config = dict(
    n_head=4,
    n_kv_head=4,
    positions='rope',
    qk_norm=True,
    parallel_block=False,
    beta2=0.95,
    schedule='wsd',
    decay_fraction=1.0,
    doc_mask=False,
)
Each number is 128 + 24 x the weight over its row's rms, rounded and kept within 0 to 255. Layers, rows and columns count from 0. Numbers have three digits each. The size before them is the row's rms in percent of the matrix's.

# layer 5 attention key, 256x256, rms 0.151, rows 0-213, columns 64-127
082:203102112150133137130113128130108131183128131149124183093171129139149153094185146105129167104152104132134146085127141137106132157165124154151120135093136098112100121098133128155131160172147126
074:088116137128071087181101180088130128148148117111162145121149127156089129102145139089123140119154088154110155121128142114144140079134153115113133160115111093152161120110170108108093140113097173
073:128109123142152142171125157130120110097132124102174168116131151128137166111111113145150118141161097145083137100125113115083128186118111161137095126131073108151106148135127118118105117144119123
078:164092134187162097177117074137090121150144130120152138096165103180124161130140150106157151134142109173104128094138136141122182158140085137153110145157123135122128119127099089126139132122091146
074:181130145139176118135107122130085123139127162115182160144115112142099155114169163138112162092114140111142183129133100156164132145123132112097135138088117134141139138133110123177113172116107129
079:107104115153117155164135099116118128184119098164146108150146167123131140149151126138099110122120121165119116140199132158164120139124114152143129108107127140099146134136138123163116163103160147
072:137170132163136117129145115132125141099122144119124138115145063116126183119108100134141143150183125115141169111117113119106127139159130086132104128123142160100137096123155113105119135136090148
075:146093120096116140112124124152113135128107138079105203120122106166124145116123162104126106108125106135146132111106103110092127135125145143119121138117137122134075140071112137151114153182123149
073:094177155117106117157143123134131139132115138169106112133170122150140134116103129135117157137196087130138105141135116085131115140177104146133089155105117148104142125082135132158121124137120147
069:163131121119167165142129151146106109099155145120098156160138127138115166109082127144143137144160115151117142133115131094094147127130098156138087128142095148137096120131150112132172114131096141
083:101140104157109117109135098154099087128149131083155111161087122125126136122165121122120103131144108146141117102108133094146129170164105125120136090096086130138165104056187120095106148095120133
077:200126120164151164148149110166152161139143108125110105084161164149146159139184121088113107096114095140146110132175118134101144118110137130135137167085123117119101127097109106168132151153115176
068:134125128134157109129111124151081123131150142127137198160155084122153141117132118120123127120137085121123190146143083120119154158114109135140169144134116159141111131089128147132099135131113142
078:151122153120168161115130149109128106164114110123164159130137105135127084160164145129112089126137109123113175142103108120144080105137147111133125130114147056110133158121085139128123113139105143
075:138096132108115103128122149138109152118131081156167138141129096107163141140145106138113128115124141148137141135135121135121103143143136107136145120129154086143135175099085169121138142114130123
076:094132122123117137121128179125119146150165105129163123125093110162103156110116127076105113122117081099118165131105119166096124142145175086127159131117139112101134126110145139107141110103117149
075:132160149111145134123083140157122107103121161174149105141088160143122119151129101127119135112174113164149145092142094139116124111141128101152107140088112134127139105128082111111123169102143151
073:129156119148099112119100129092105126163141108113160135163106118085147084117126105171151039125111118147108148149129125113159092155175130118116110114160149144117137135111152091113145141149144116
077:140117108150114128119153129158148140172106127123133126163152137124103140100107079155113154155152143145133148157082108112131143177093170132134125108108113139129125136096123102147116140155167146
075:128118154107126126182069157130126081119096116097171103107136136107101121134095135128175150140117163158140124145147105142135126161108151118186128134142127086141138136110146098154120121130126141
072:113144129142142105132148101167156151144121103137113121148107137136181165115119121169156100131132109166122121166148196089135128118140120121165111136194087150146130125123159120130140128105121142
081:156155135119117136098127095160169144122159119118134145072168077124154104155144146128090160143159095110126119127112131130155121130119120147120124143152136185179135123180133147167106090108116098
081:145117124103150167141150157108121120155159181125139199140149099115132118107148158102124101114136125126136097138145121152168120096135139124138129139132165129141129107148121161129177157106175183
079:158127129100156138111108103138113117138119136117122118157106095160111170109093165113098137122081145086139159081137148129119150103142098142120157116119122132098114111126105142081147135125139117
074:134152173125136089103147172127144152112133148089161164130104111145079120121126103109123107140111136143172160145148121130143140103054171143088138146155126127094135175100136134129154144136132098
072:122124184132094139139059094152116068146108126141142116083110136116158080116155116108103124144084129182124122116128086173113152134128129115141143135129120136099130151108131161112124129147094118
094:114128144082122123119103139149095110084097133116125052142122105165147077127119160130085113158103135117168150108166108125119134106147117107131186077098123111117164144086115084113137157143096129
095:078092168173133133099155113152113102128099136159129154127164093113146115098136113160079155141180077121145138131122140111100115138154116150149141168116124134137149094139138156113156099095081146
087:137105131091111110136109130127137117131137101120148089155125107117096125153155138140102138144115165116126158143158154136161113140127138129137135130143133124111123133126117143130111130100114071
090:145131149124134094158128125092118100117119088149108103124114177123139174108159110147160105145128083098144117154158126148189129102132106162155131136120144070103108137106117138121140138158105104
108:148135173125122132131135171137128146120094106118128121132160150136107127087136128118068160131163130149127128136118152148112136125144110190099095115135151149089134151134111135080114128114141130
094:119134116171093131130161075124124128128112115115117168102129128130147133142140125113138185101100163094140108107146117138110185089153093150111182101124122179121098162113154122105168088132121097
101:134094109168116141135106169112148120172120136139119156161117145131108138139094127155112085087127164095132142183142192196130135139170118121123175109133145127159108143113099136095097154125134128
094:165107151138136138110102125126120158107128126138116162099125130161177112132117149071135122100159124150100119118076095115121126126158176136142149103080141156144112130062153151102179103179134098
097:113110097098165125145100145184131138131148141105143107144101128122137111106158107157116143113133134136153120120126133150108142127080122110169143115128135113129180119120158133153072093144126126
093:077086138170139130135108146159170102132109092124143122131146112081074127111144115112105124164092077145109154114120115154113134114133119120099148124123110131135129088111100127097189123138106109
103:136156113106119140157156100159097134160138135136161121123110170123189136122096119173167160112112131118119151138119159155174144153133145095123137113160154165115111113158158109151098166110143140
102:159114137127120120123110109137154112090145108113117120132135127129136123107107138160152123126109111102104169117117115133102143128159178138132099144162137137143110154169115108103156129096120132
098:120114121131117131107128139083132165096141127127143146163148106098142117119115102181168089127143110108140116112139149116129141120143141132107150131115122092106113145108112123088156178105121082
098:112099074156146118160150108126109143128140185136167092119119108137101148113160158158094150116116140069112155137116180176133091131128163155113082137167125143114150130172109152125082144142089118
098:082114119140132095096161164112139085153119108147136105140110156081111163106152093141119167152149128158085108119117128141093105160118152112146160135124131118089139101155128122143117132119087110
098:158102101124138135135166137110112165115126115136133112110148146140135095131163080127147140114139137176133108112120146120133169119116170078096130123149148143109131125114122093181127140083162141
094:153126122115115084134087085151169128118125151178117155108084157139119146151111126148142157129114146136154139153115130074143173117166122156132137135166147117141136122138134114149071098148153112
096:115100133116085106140089149095145112162142144151120153148119103129109102147134110111106153149112190133151128088115112106097085124131155137112147107144134099140111133107161156111168117146129095
097:082103101090100154124083169117128107124126138124097144142126120123117170150124128165138098121100149122118099140168121128127077156140093095126103140135107119135123087133110164155159129138173111
097:129099101147139125107113138131115140176121154143110134151133136135125132099157142097162133184120140126110111122134130101089135132121115154119099138121167128143129124090097109095187090095132125
100:115134121124148106109143195076166116132173130113154078113150091098144094113115118138145136136122130133118068142142127112143109170085118116170118088136133115078105098129101111117150154134112076
094:105101132141082109131156107109088145116128121130085111120115161131119172146126156118152157137116141105174166119136127179127148157112137147161142148131120131095157153108167108159121119099112139
096:134120164109155122137143134120090153123095117138074118104124114126139142217149119142102142101146164133067138166142150143125136133094133085176149128120126137119128127153110159168105118119125133
101:110148100112095133143125099138130158089132157130142106125086159173120132138092174113168092120134116146130120150108128159166147122067134104107058117140116128137134091147146092139101088087131153
098:101100124148115116133136100104147105104102137146084133108123120124157152144134115133152138141117118143129102131158148158137117115163115156162137139146124146133154135157118153116156101094132109
096:120110124118093148145144164132152152122134119088169109133161130117080097121137160131079124112080118083103118120168157146141129127089147155126166110139095113118133164123124144112109137092113098
115:101130103154136121142193163126135131174127100131167128139145115103112168108128099137124100120087129110119111156128188118140123117102154101155134131144147102149144123131143145123120126138164101
095:141148163109121157144127123136114137106143127102150172123184110123127166169144140134138136150116182133146125100147161072127110190179124087108128124075112098117117162132121172135149129178167155
098:121039129145162150136092119089135127112125125119168133102159148155125103163123122142093134072126163166132166143142120161118150137115147151134130168149125145120143159110139146138127141120125168
096:156129150126141110100159172150115104131147128136135120123096122132077149140130133103142118134106151179134143125142127100129115152154151098136117124169140141167103121074157111157179141132150153
092:127124172143099154116104131087115114139169159095119139149138088175121116097148141109086154143185132114097151167139129148164112097135106155137123143138100156135177118153128080116136166167126105
115:144143112134143101177173080105124133097121128108155098117121168132130137108147124120111111100114153105124154113092148115140139111123145114112122146121110115109136100159152172132107135109124133
093:131146148130136116122131160164104115090139103128122093145105134106112132135138111103143130128124140156122105115155123140124100056092140134116113143126109132090159116159116096148121103099162117
093:129107112130092126101123100084112118096115127129127132132121120161089147175153145127164115172128144149142149166127128143117160192110154140139131161144179188116128132134100149106123136127155156
103:117153115154109147104133119149117150148120116174123149119088156139150131145141088162140139165148096131074135099142145117154118133136145142073109093160153128093099120136126153113117151137062098
098:104161127133134077134161074128120130117109129144144107138153086109131126159126125140101122145111105195137153150182103100115106126107088110192105150114097126138156127126114111133103133138104134
095:102085122112117147143185116153112149134145146137129143134144113087155102113131112190080124125129136114163095134108197138114090128116107144131135142092158135124123103139099148114157089124155124
095:116117138131124121172132152105085162127125141123115129093146104153131113135098077146104122139129157126148130145130117149133144094134092121111134110111094146116139126147126141121114174099153139
110:164115157091119131140138111135200111082141117125158161120162145111104096072116139122154094153122122147090146092197156094152113113150111130105130121094122166128094105100132150140130106155093152
105:126159113141134076143131094091108159118107134093112083120124163133156151150157123151099131099108120121123130123108143140159134089109126130117109158154107166123098165157124138118132135115170124
099:119156117153117115123109131160121111165132134116139142097116145161108098143113101166110152107130148134128140135133131129139160154132169130129150101139111124154125141102182145149134183101109131
097:144155095154083127116109174153097134125133124111121127143109100146123107148138154150120133124121146106077138170106100132099148160126129126130147131125126128107100150071096105099106102130148102
086:167137136117170146118175144157173121095161137109118105141151130096164121114140154108130135127089137134102114118135138136110148096151127141102167153117078117134154135145118129126147152141138124
108:190165112163168089127151115163139124151139109142135110112102131152109105140132138133114163101110129112128165106089167119143127140132153065147143155135115128159126112111091167116105139134123085
080:120128136170137155119091124117144139086108112158114143085104128084171117130092151104101116162107128112136119149081096157134181098148112154123144120106108079119119151126126113114120185149105114
095:127146163131182125152093178127149090110144124149173085132150133100079130133132134109107131160104113064089120098120147153162128075106114130128136146107111117128145134136136156151108130152104101
071:139119103171149123094100129122129115147163133149133128091119099176090098073141140121121136124144140161151125110149129131136133128162036179128106127136119108134109139114110137106121181134159104
085:156103127074136139122120082095130123142114114124155098124154150177110144112151128129137139140088087159109148114120128135135127089149157107155103079099130138156121136106099115142154096176121190
069:150124083123171143126092137153150139145121107151118166127088128102121173055122158124143120113177106105144122149142132099137130103121099150139132094127083101132107131175110142128114115127122093
078:130118141147101118116109153124151133158102112127117164112135111110128139145115146145126138154114141124125112154110096149102145169144122084141082111098137094100119121119088075171102093141124192
066:133144103170121129119124146164129119108096150101118124128131109093140080162119111135092122133116147149122167108109138110171114167140170103107139180112155146115123155093136146161108160110136122
073:107110136169122134123135155162119119119148107114143082127116149115126094110111116129137130161155136119148153115163137129136122149168118173111135131073160143181137169123145153090140113098162143
068:111081146136137182115119133149142130146156100102115084089076158104117149119109139148127145128130140127158092122104096144124160133134108157160120102122097116122106166141170144113129152171144101
071:157109096134146134166109127138108142126116127141145152112114110100139171122159120129161110104122101153118106139122135153113152098081117097101135101131131102066139117137116096134132109130088118
071:120124088143142130102113142093123138116124146156127126146107132146099104116127120165116128141174176140132159116176132110149115158155115166108138111098130125165088163146152136101141146097179115
066:117120136078145105096140142146168094127137121131162178106159124167088125088112127094129142096116155147127089145156136157122172100130131101126136128130078094120161107089109111130112092106078143
075:122100157120122127111107116136124083132132113167109155121107099164154126133120150129137143098139168109162169163159124123117109112182106135091141100129136119162143139110145103101114101177137128
078:113127174052109121153156117090157104181130116110147121122147151117135099120125118141087124124099122135121094148145134110091107067118158133148067127162134065123126089161119134137144119140125120
079:089126120140179186126117151130111121173130142127109181124175105135115106091126127118115153102132110111146131160112124194084128113121182091155148136102122107104174075088127151142121093122097119
073:116122160087110116156127116108156115147109152126124146124185104118123154149112127103095132106089100083089088102078114152103122123086127093142094166140131074109123104145084134112125115109103134
085:135155161141121164106134133176138108137133091168130151101174097122081092121141141133161123153121153147194119149115099170147151127137155110147153129090128138105142122096120108131129087154087152
076:122109164116132139140139131128128116144119137150127160095202120118124148150167149114106124095088102104107101070107128160088086122136141115171090159130165099115105102148097147125120124112089140
086:094078177155105094147131136133138123127116149142114147154120089123106144156118125146128144115118136113088157096115131149127133145125133145101121123153141135136114160087111141140113129143165182
087:144091098102148135129100131134113158102126156121133057158103138225135121129119137148099124119147159142141148099131123115107097130153128112104127118104120140139157116168150144136139148121161122
096:134154202146155126136126143164116134177134143137162172157161167113111145093113128137107121081093131161158098139108095134132118119100130106138118123116113108129137091141108152125141119159112141
094:119150143112096147144109124118121107129153141137125164113149095124113146145145093134123119099114098122133071148100137101166149115075091158107140157123081151140144119140101111161154137158101142
117:145132096126124110136142120149115131155089134087135158118153154085149120118166091150174150097122111118117130114130137145139096126147112106143074145154146100151093154100074146122088111105139102
100:126145143108133066112156162154118156106119121124206117150129136136100085150121101113120133102109099130109099119107078133133138096118117175106123088129103117143118174149148109151123141142121136
124:127123156136145138115148094111153108124177120136150098122139104139126099155089127150097158115174139132104092098096118121102137153140140114136110121109111117164168155112114084138162122122101141
123:079152137162133124114126173118153158146129149148145175136172162094128117116168146153126092107136124108145103121135133098123124117155136172160122164194123126154122099146113116101132142144129149
127:098129115085131135119122081167152154115104131163128170116107121128177128171169118136136128138107117108079095154123132120127133143129076176141148120124139152113130111141128118137161128095166154
127:134089136118167146109107100076136110111141123091149113122130147168133140135111122099142149122123129108135093130139153105111122116127108181107139139156119107128137156082150143090154185123155107
131:116119086124095145097155144148128147146171117156193134137148118113169131129141135134123142099145143098102082104140143096128143113108135106148121128114144119108126116130166075150115118131163091
130:125171120163162129140119103129176131135117165116112109128154115139082138144124144135124131142138103138143092124097113141138102085113145171117114146152135159112140088137144092119129142088201136
134:150148148165181141127142157135104133108086099119171175130134085098084128136127145134099097103175130113148138146136119085170136128108093095118118136115131132175129156150086138146110134136159146
131:154111120134111142121126152136122099186149131124099131160120106131104085139112117148128133122120131161087126154142132143146111118121165103134129121162122142090119112098088117135151138119124154
120:154147163124117137124100123129133161084142149144160065141115179123114155093147115121135151138106120136138119168105151134138109124201134141105105081120104130128142145129163147159131135141114108
132:142148117108149108123138104144164168114140091124136176121089126131179143153098158100166087138129125080164147125085131147192144084165154153136089151158127136128141085115142126149124098147143130
135:148107161121113138118170094134117119082131097116162127127146157093161112117128164163153121122142109166143115142137124158142154121137107078101141102141121157142162124112133151114160119118128139
128:108110167144171140121141162106128126113175108127122139106126069170140090127125174110109099128152091133137127092147143079115082135123058197101084134083161105143163150083127122130158119128126154
118:139125109134120093118127115098144100224131140157092086187139114149151107147147129095116155096125137124132156140101110091155087147132142127166157142088137146164178099091130115105129117106135116
124:119124112146105128125081077107117113123131138128120127105116106135113159126143097117135110120142111128111137095137079118148122139144110137130101152142132125088122115126126129154125140123058109
134:111140126106119121116166142156136172123078113139134118156143087121095067123137116144110128127146160081159137151110156146190144097142140144145109132067136168145144109126124130184091136158097141
133:151116145150075162089115108156119146112112140078120136126122139140165094144139107111114101135105098138119092152056140087123115136146148140085154142129150130117124136107103132101125081125123123
124:123119126101112130163133172155123118128128092149107163115147155110138142158177121113082105139099134158166173084115146077143133097121150139126157189144127128098143138071139111127159120151110111
135:128130130129156093133143119095111100131106133141114155131147187119114137103124125094146117135141143144170126113077102127144141115136149090137123105119154131119142117132143163168136169112148133
133:119099137130161112152151114137172122148127124134084103135087113144164184154129125156118125154108112088147130091128140140139118133151106126121121127150108112158149122137146105191117139160154161
131:184168097094103159153131088128151109115163116124146143147163167098125126153147140145173148162083155111106115142079100139139123137178137174125143110070115133127132132120135146128149141094133142
130:125149139148169111140140113122132152124132117097155110159131090092125151103075177149131103162156163072119123153151117139109116124123108165092118133148105109077129106070138164100114111089167145
140:139096148199145111141133079160138138123092138092160137138125107127140128076128117111130107121129156144139126088093123156135099130103101080115131119133144134134126157080125110117129139181122130
127:099171132122142126157112123127104111124122149162137126105087155128150099169130163144099104115159130149121135157146113139140146106130129121133168073139125114140162102113106162106103113112118127
141:148116128109106129119113118143097092111115142097114150162115112136153116111146180118104144179109127121138163057117139142128119115143138124166119146143104107174144139116103092136126102128100138
127:092145087099105145139093118139153087137125135112148115133148142093115124123116157115166105131089122127147148105155101114103151107102147132159154156108092130139143116089126090144114156162116110
129:132124095120158106154140122146171086104136115111156133119182130092144141168133081135108100138110148165114084125206143108105113138116117141109140111160150102175146098155128183179129125125091164
130:140116162158193100090132109128156094092129164147140127147097120149150110118167111121124129083117157143160142148138163118153103118135156120112112083105141109135128142150150153125160162140076133
132:114110137143162076089146127106102092122149101141135141164114182146082138099101100091163115133129140125117139114117163063086126134141164131159134137114150097152143130111140128133128123133137130
135:159089156130138148105135125138143111089152122155123155110114119167101120117123157135142113138128129098140101099122091133130117101138166117169147152123112170137136091163137137132102104144153085
125:116106146131082170101098102170141153148126122108136097142140074109097113087107133150088121157121126149125130096143166114124112121136124105077162103130094146092122142102165151098170146150122114
127:164098105174094058118125137099136122086087121161116103146119098123126146129153183116137129105091123110122109112159088109096130105084118146166106119117114111110121166104128143121163094095151150
132:120160106124130144133105114104138123156104119109152122099107110128078159093125140143148150143128131094106097155134126132121136128124135114108098185108131148159135103123183171126151112106140153
125:122164123114156130120136089127096112157158119108118127102076141120156147124134157135163123144131131147115139085107127108138131153091200140150074113113110125164132136100113097115136149102134130
134:126138169074132105138094167094115094102135151146101113150147138086152125154131131177145144153164128130149099127139124093085126133107081120069124188146130116135101119136097128108113144136132181
088:173127114157129136116142094107158142164125136131143153124101137095088102144149111158135134135092126144095158110095162097145149124126124164110126141147100134090100112161146123101101106113124112
106:152125159112131140137114136077096148167115151159156106122090135137162124148166140099107119109178147135088126105107105095087156136104149144148109114112128118115101136093178118126133122135132107
087:094133170159139089154123104147152124116093078115129150139150125126142167149104100146127128178129103132118120133129133143142112153139081151152107105133113100114098113148146124113143135144095132
094:080136133118126160096090102101157163141177149132121110120148125137120113108123118123195095162113096127155148117145125140095128130072124152112166107132128151123159126097128135095179104122125139
099:178132106099115133081206104135131087128089104144090167154104161121131136111107114162127114126092130130166127117109127133116170116165171114152122157169118075142122120137108106165106113117119114
093:165136098109101148117101096107162135141150142120135158120129146101145132163154135066178098137142136148131108100130088163174119108149103171137133151149148160115134121126139135134162150116130097
095:106138132165150110159156149148142128121126135144109170119124142147121126160095138068148089135131131066134119097140142108104140116101140108122122124122125176125129125107131094151089117145161165
099:129145121106131096144204095161097118100149137108133147142126101139139143115120120105122159161127110088172154101144137145108134128168137171097092149123128116097130143142126118079129084091111137
090:140122132140117143119147127126147116156147130162065134153143178139126084107131138131147096110136098116156101182135105126118110126133123128113136111131108138106126142128099101151096142131106202
097:155124142162104155127128114140156166110133126129132102114122118106106106093155132151103167128110124113103139122142131090084148106138114145140128115144144159133106095168130165134152090126126147
095:080178108126154124119127145165091153118140128100146117149160141109112131137108114069121124149149118097155093092113123144125129120118117150123160153163099139142151099109130114131164141140101143
101:164096147119126129165106099128109148113124121113141134086089138158121096101133144139169140109090156141132100163135151135124141153136144123107116112104144149161150088123147122121122111169117149
090:095146083157156121119128135138164156148125079130119140139141155132103080126097145089141143141173124146115118169124168146125116146149146132111121147142099114123161142129113154130124139092145110
093:131140136137089121121070169144136128129151138100081111152087139147174125146069134162135149147098153078124126162102139137135100072102138092129121088139091181152099122103120144136138138131140153
103:114094154146187101154189130135141118115064131145098121116118117107144150155099048114107082159125156117103131142152133129079109124139155157135144130102149130109092177076158162142160143121117103
098:128160118158129105112130103144108101108114139125128158125100126188137159167077116176167086150143140123118111110134103126139117152105161146116111147107156104171126120112094150131103123146077106
100:148143098155140154097125133162104170137147197130127146134084128115102096129139111137129122115151107124114136131120113128108094158148118123167132183066143148087148130098144100132108073150148126
105:137141102139163107172112157138121163146124087084129121112123127100138133117076112125122124119128125121076182129138156128108154086093108120140144111116194159082109107131100149109142132087135152
104:116131113158110067150065137143161131134133102125108090135138097134194115092130148139123143136101140114122155117143162136106152142113122111116132113128142164137078128091114136105139140151094135
092:105067108135136094117128133117124121097148132151135106139106115178167138088162127082085113140090148164119107130134130145176091129143104121111182109119084165190145135128124121108082159160115133
092:139110139125151125119121108074128129163163140124123098141178127084118154073164108153125111131143157095098091122117174139080140138107083100115121143149128127129172102169137153090180192113141119
101:132154111138089118114159133139089084105204106114129115109107083150165104133116133128150146167119118133135135142066141147109176103137089131102145127163094115106136119154082104100094098111150145
108:112126082112167120164082129131085132128143099152099122106116110144156154151157112158122123080112110135106108110123113129144067131059137104112151105106128125123112145120170115123133113129124081
102:141135125144119088123124111136168145091122095096142115124108140092153157132103107105137100132131114186180108095163127128168114105100105100191115161132134093120144142113132104105153139119139127
106:125145150139126140118189078116139141163107135099104090143127097164103112133141181123144137168144110149118114133078133163129138098143144093151118116110117136124143106095113116120132118185072110
102:134156116142150101110185101108182105119122105127133137156133099147116170157116122093107156116114140137118109135132135160127145127149167131157139171121160137104106148140121085074124129065073129
095:169102118130116123153103121176134139105152136119146132130133179091113126175168140127129175108147098142125089082132107133145100146185124151122118118111126108132132098145141121130137091165180140
107:099168079133134122114150151124186165150129099104085132117097174107142170135105097179147120090137164112119136094142145122154149134100108123142085094142099103066098136139142093125108144088149120
105:185110166073122095110054129101161107117122110166116105152125135160130105111128131143127139127118124146104127169102122132119165109159154125132143132113144094143177155092159127120133134164113125
096:166185119123113127148116116104112092147128096136180169114118136078140163149106121115184126107133135128081139092095157133150115183136155146144080145143113137090110130125150093145161128116141156
102:121095128153126125111124138156168097124151111091130167158156088143100147086116131082119184124146135145118139109100108095103131158124145114162139107179107090124130127153108118167173145122095143
097:160127105086105111129132163077159158182132128151130133194137126141111133139135170122100152149135112149141138189103115114171121116122114136120110108110128081125116141114106114179133095148096171
099:146108141113149088136170125123121127097163126133092188091152136085152116103123107144142091116124125145138109119136121155125131158114115155122138083134105120147081122112189144121117147105148125
101:164110113134126142105155134061141158104130128148149144107184151132087150162125133102114123160149149123096120134142154086112116130137153155160121110151161148116138147154122155131103145118154141
106:171096080089127151114155118142175160146182106118108121080165161132125141144084093118161168146138128138131148148114132133089173145149076137160140134128095111149163087141127075119113146097087154
095:136130142111109139129144077141129171104082138127098126114074074117099093082142127113149138100114153145104118090120142134138087116182121136125107152118097115133104103127095122145147118129142138
104:150141086152114085170131123148151163153095125110088166116146141110137085128137140161137071168093109117095133120161133120112119162103135156125121163169100137121083161123133120128135160075147130
101:155085103131114120124172104132109126109139128125126120149127120119145131142126130105144153130116164115156118194102139173160132147143140137134141143124113122104155149094127138174176122142182153
099:158136128113111144163120140105135147142155101114145095122118153146102108128140129106147076106123097108128118104139123125144113110120126142154125171138102104086133091128071121159173117142170145
112:170109137157111103104100138148106087124158161158152142121170095134130134124138173165121150112102150138161136185081124136132095093135173143153131130119123109104150127125112140098110161170104103
107:151135121176122107108081115114138122142160142170106117071133128110098138134064126144107137177124124150103097164080112131115113119138136132119183141064126148093124122150068152164137136102131150
106:141116112077161128144097107133109114116156118057116143127122158081126123105115098087128121119116147118100124116165137118107079093119089125126151150119174108149080145123093156122170128109112119
099:119177143164162160143131162165086130147133109121157135107169107091147141144131106157158115107121089150128077146113167128140087119101114148163110127136134136175124168123103101103091141169105109
102:113110109092126066139134149099131099116151152126120125158127159144123123137114154160141162095117148143123125102118135123136130139119080129110117099118138147098132100159174156144139133120119133
103:178158131125139105134072183167126115132099120208138133084117128087121139124154157139153118140169161130145117143140118139153121129108093136130097135153126118166153139150139150127150152117124127
099:139066150106114115106136121118173134130117118132145130098131125128132134113122101129123051087128135146077126146116159096089096134061076152135127071155141087112157095117144086140129135156097088
109:127153132129167122118107121133119080134098153137162102078144150144118121151138131121142094122112158126133112118123140087086168156104097063163112130080120121153078134124119140085166111182150144
097:107167176109124131128140115131123095078136120098124088079139157094092160125152123119122123132147138139112081134127128120132125063130147163130143136151158084123114118105200079104108147116139121
105:121145122091122138118143147131170140137127137116138070123132164166124137132122067097118161134133148133143192183099138123168147143175150129125122122122127107150105152103102129103087096159094111
107:184140135093142090111130110161115098165153103142083087166164160149112149138137118131167140127136106151109142147154128083091103103093163110131095113110090145122110077112084132072112180075095143
106:146096115121152076129111133111159112103123149132161110137089110115156137166122151138163107121152078097161188142134133130128139157153163147109140108122098142107144101153142123133074155112122108
105:139145146089097111151116148122109106119121137176152129123143127106117108134150137121136178186114132088128116094132174128141121115135101170120119138164081115145122103132149135144104111125150141
102:074111149096138143127135124122074131106112089130119119099145136151129114113135133135123102128127076070143092118151114165135143123140137132128106143110140119109151104122125146088174126136156132
109:172136129132155138124126100123143142151149155098135158118132127129118141118106153122156190085130165124146134112128117096135111068138134123103118122157097124153159185132135094077108156173115104
104:120145143118112093142115106113122107151173115116142118165126157135178120120131083085076140102157121124129133111109113121094113144122149094123088105113154152168100122169155111163133152108183121
096:083150107135118175186123101099124138197132110112096087156183101122090141136103127177124102129132139133136106085151118145117148139128110147137110138153136114119114128124132145102135123162140108
102:136120115102113105122106119119152128134136147143146139139136150121117116124128131141137098106147154094142148092124164122122119190114169111164143140118118164178090060183110156147141107133111114
108:134165110109142136123192132114092093139121105091124143154126141113163101107147158089150121129114112154137117080120129140128142145082106140133142120079105132110121071128135184126087114122172119
105:132161154134158121129115116156157155150132111102164157162096109130099158145139147120159144123100133179155153116127118084116143135080112111136101145114151116147113166185151113104146126053173128
100:103128146167123157109164108110119149121092120159178116142159151123158082151111157167140125144123153167151147123104140116145119138112105182133125178109088133148110119079136131138117145072106121
099:105102148130156099122127110145113088115138125161116102163148092161162097099138135118097101163164116169094136117067089094121125110129138139155116093136122127102134103150169093146116152107128083
103:158155155138130154135146118131135171099131133164112103110088167111106129154155136111092170132125120124118135121137148152133153137100164171147150099128134108169155178158102133113146181128084131
107:118108166116137136118122149099117152159147138110140100179102134100158108150152104125136143105078123150113124151117127161156090168134120089125111132103161134109103135122088141106117094108157134
102:079132147105070080132107102071171134134122129122176106155093144139093108111151111128130117126126117139082117096134123146134153140115131133120123118095153113120146119117115156138112078083149103
080:115148118140172153119142142141135147100125116125148118094130121134149106096087121141116175130163150153161132135150159110167160119177137185124037109119118191116115141116128127111133153104123145
085:169178114124084105129136088136110152136130109130171173113130145118135088082117161127159130126126121148124098119139109152115114150126174117112071134140134142126126119096132135125150130130100137
081:125126133161151112116073126075102140108145153084082124155144111138123153159142115148141105146123126076084080131123114142097120162097124123138127100118133115141103124137167132104118098139129125
085:103120157126154139165088101110119126167161119110115140144109136092144119158121144114112160159169093146138156164143115144136137096119100154116145131123133139151104122128138098136151090107134156
070:143087118128143109099105112178134103128112137093152104148114109137144116157128125103170116153146102123133127122112105137142137116128117155198096149153086161118074126110124155105129064164111141
083:147091090160159116128127123125163118145095199134110141107108118100110138165145100103144150134140102139098074179169122185102127108096122124116142138107148132200112133115120159135130100110138130
079:139137124136117139149065123125124086078130136063140136136081137114181142120148119118126133178131154150075071130158129194124138124099153113102123125089107108206104123118160130141139108141164119
093:127109128141146132138142120123134151173122139152103108139171099080142175093134071152118102154103114133179129115132106116123127147139130100131108120145149155107147168122110098120171123050133162
082:135121138131123183141116115129139113148122150098123159109128093126104145131145125100128116144162169125130160158156123149115111089166084144145141135139130087159130141123145138115123128116126097
084:063126098124128120116142144086130119110134079142159131171140162114116111124141119179162119066110168139118112115141112129100077116074127114105131084104148116109146071150155121138073138141090126
085:096119129163124172118129114102101131089110144132112131141150167118150147061111133134123094116146155105164160124075171090131121171111162161115111152134123102103137125131145116114105181133147150
077:132147127127148117089124116132113144106151101159113116143143127145139148141136134123157122129133098137127116157127126127129147120089147105166090149126086112149126149123160148138113119148148097
082:142097144130142121137168098133128119148142140119134150136134096127099130124110105124132097130133116145110108128158137127095130154145137100100125142109174137120145119131158134111117154067115136
079:115113137138104115144146141135162094164123135107120086150116139138121136115109112129125079131119130120170111128106153162153109112138163146080128093122161139119141140127156102117117137105124096
092:099127126118125147121140132133101144092133091129146095090110143108110094129117123154141163133125115128133070086174109123100135084086136127139144089119177102138120121149140150120141149122154170
096:097122115095090168131100148153094112145163161092116131110076109151076151178104131097120137109112069156135115136145127135152147114116129139157148100155127084165127132123141149116119187166146189
092:126162163150084159140133110125143116137111107153093129120118140089132122094098147126147123108110128118142126178140147097096114125112133151122091127119138116110093104121084141146139150140161168
088:085122135141094166132135101112146120172147118113115129133165127168114161112107125176109118151152108141145128184104149072145159114132130130144082164170121149168133145095077114121143121147179155
095:150128126145072134132131109136107149180152096092109121101161129159147156119121110152165138112141165177105091114134140154117136158147157135131145113132185143128124114118119148155137104110106107
103:126141106160151120121160137168112114169106118163133104106100065123124099127146149122164134132114152100108096090167125145129098128093100169146158119145150134114092102138187120102101153104097088
102:139136073090124097139153149119120113108147113141138076130128113097172139166145153109117150100124111130131117129127126121125153100072120104142122118090101105172139125139122104114120163128136118
094:124151093121099095150143147094136125122077120130134148111160104139138149115157140102101150114148148121122140111095103078138128161102108130171105137119111098118129149145077140096158135172154149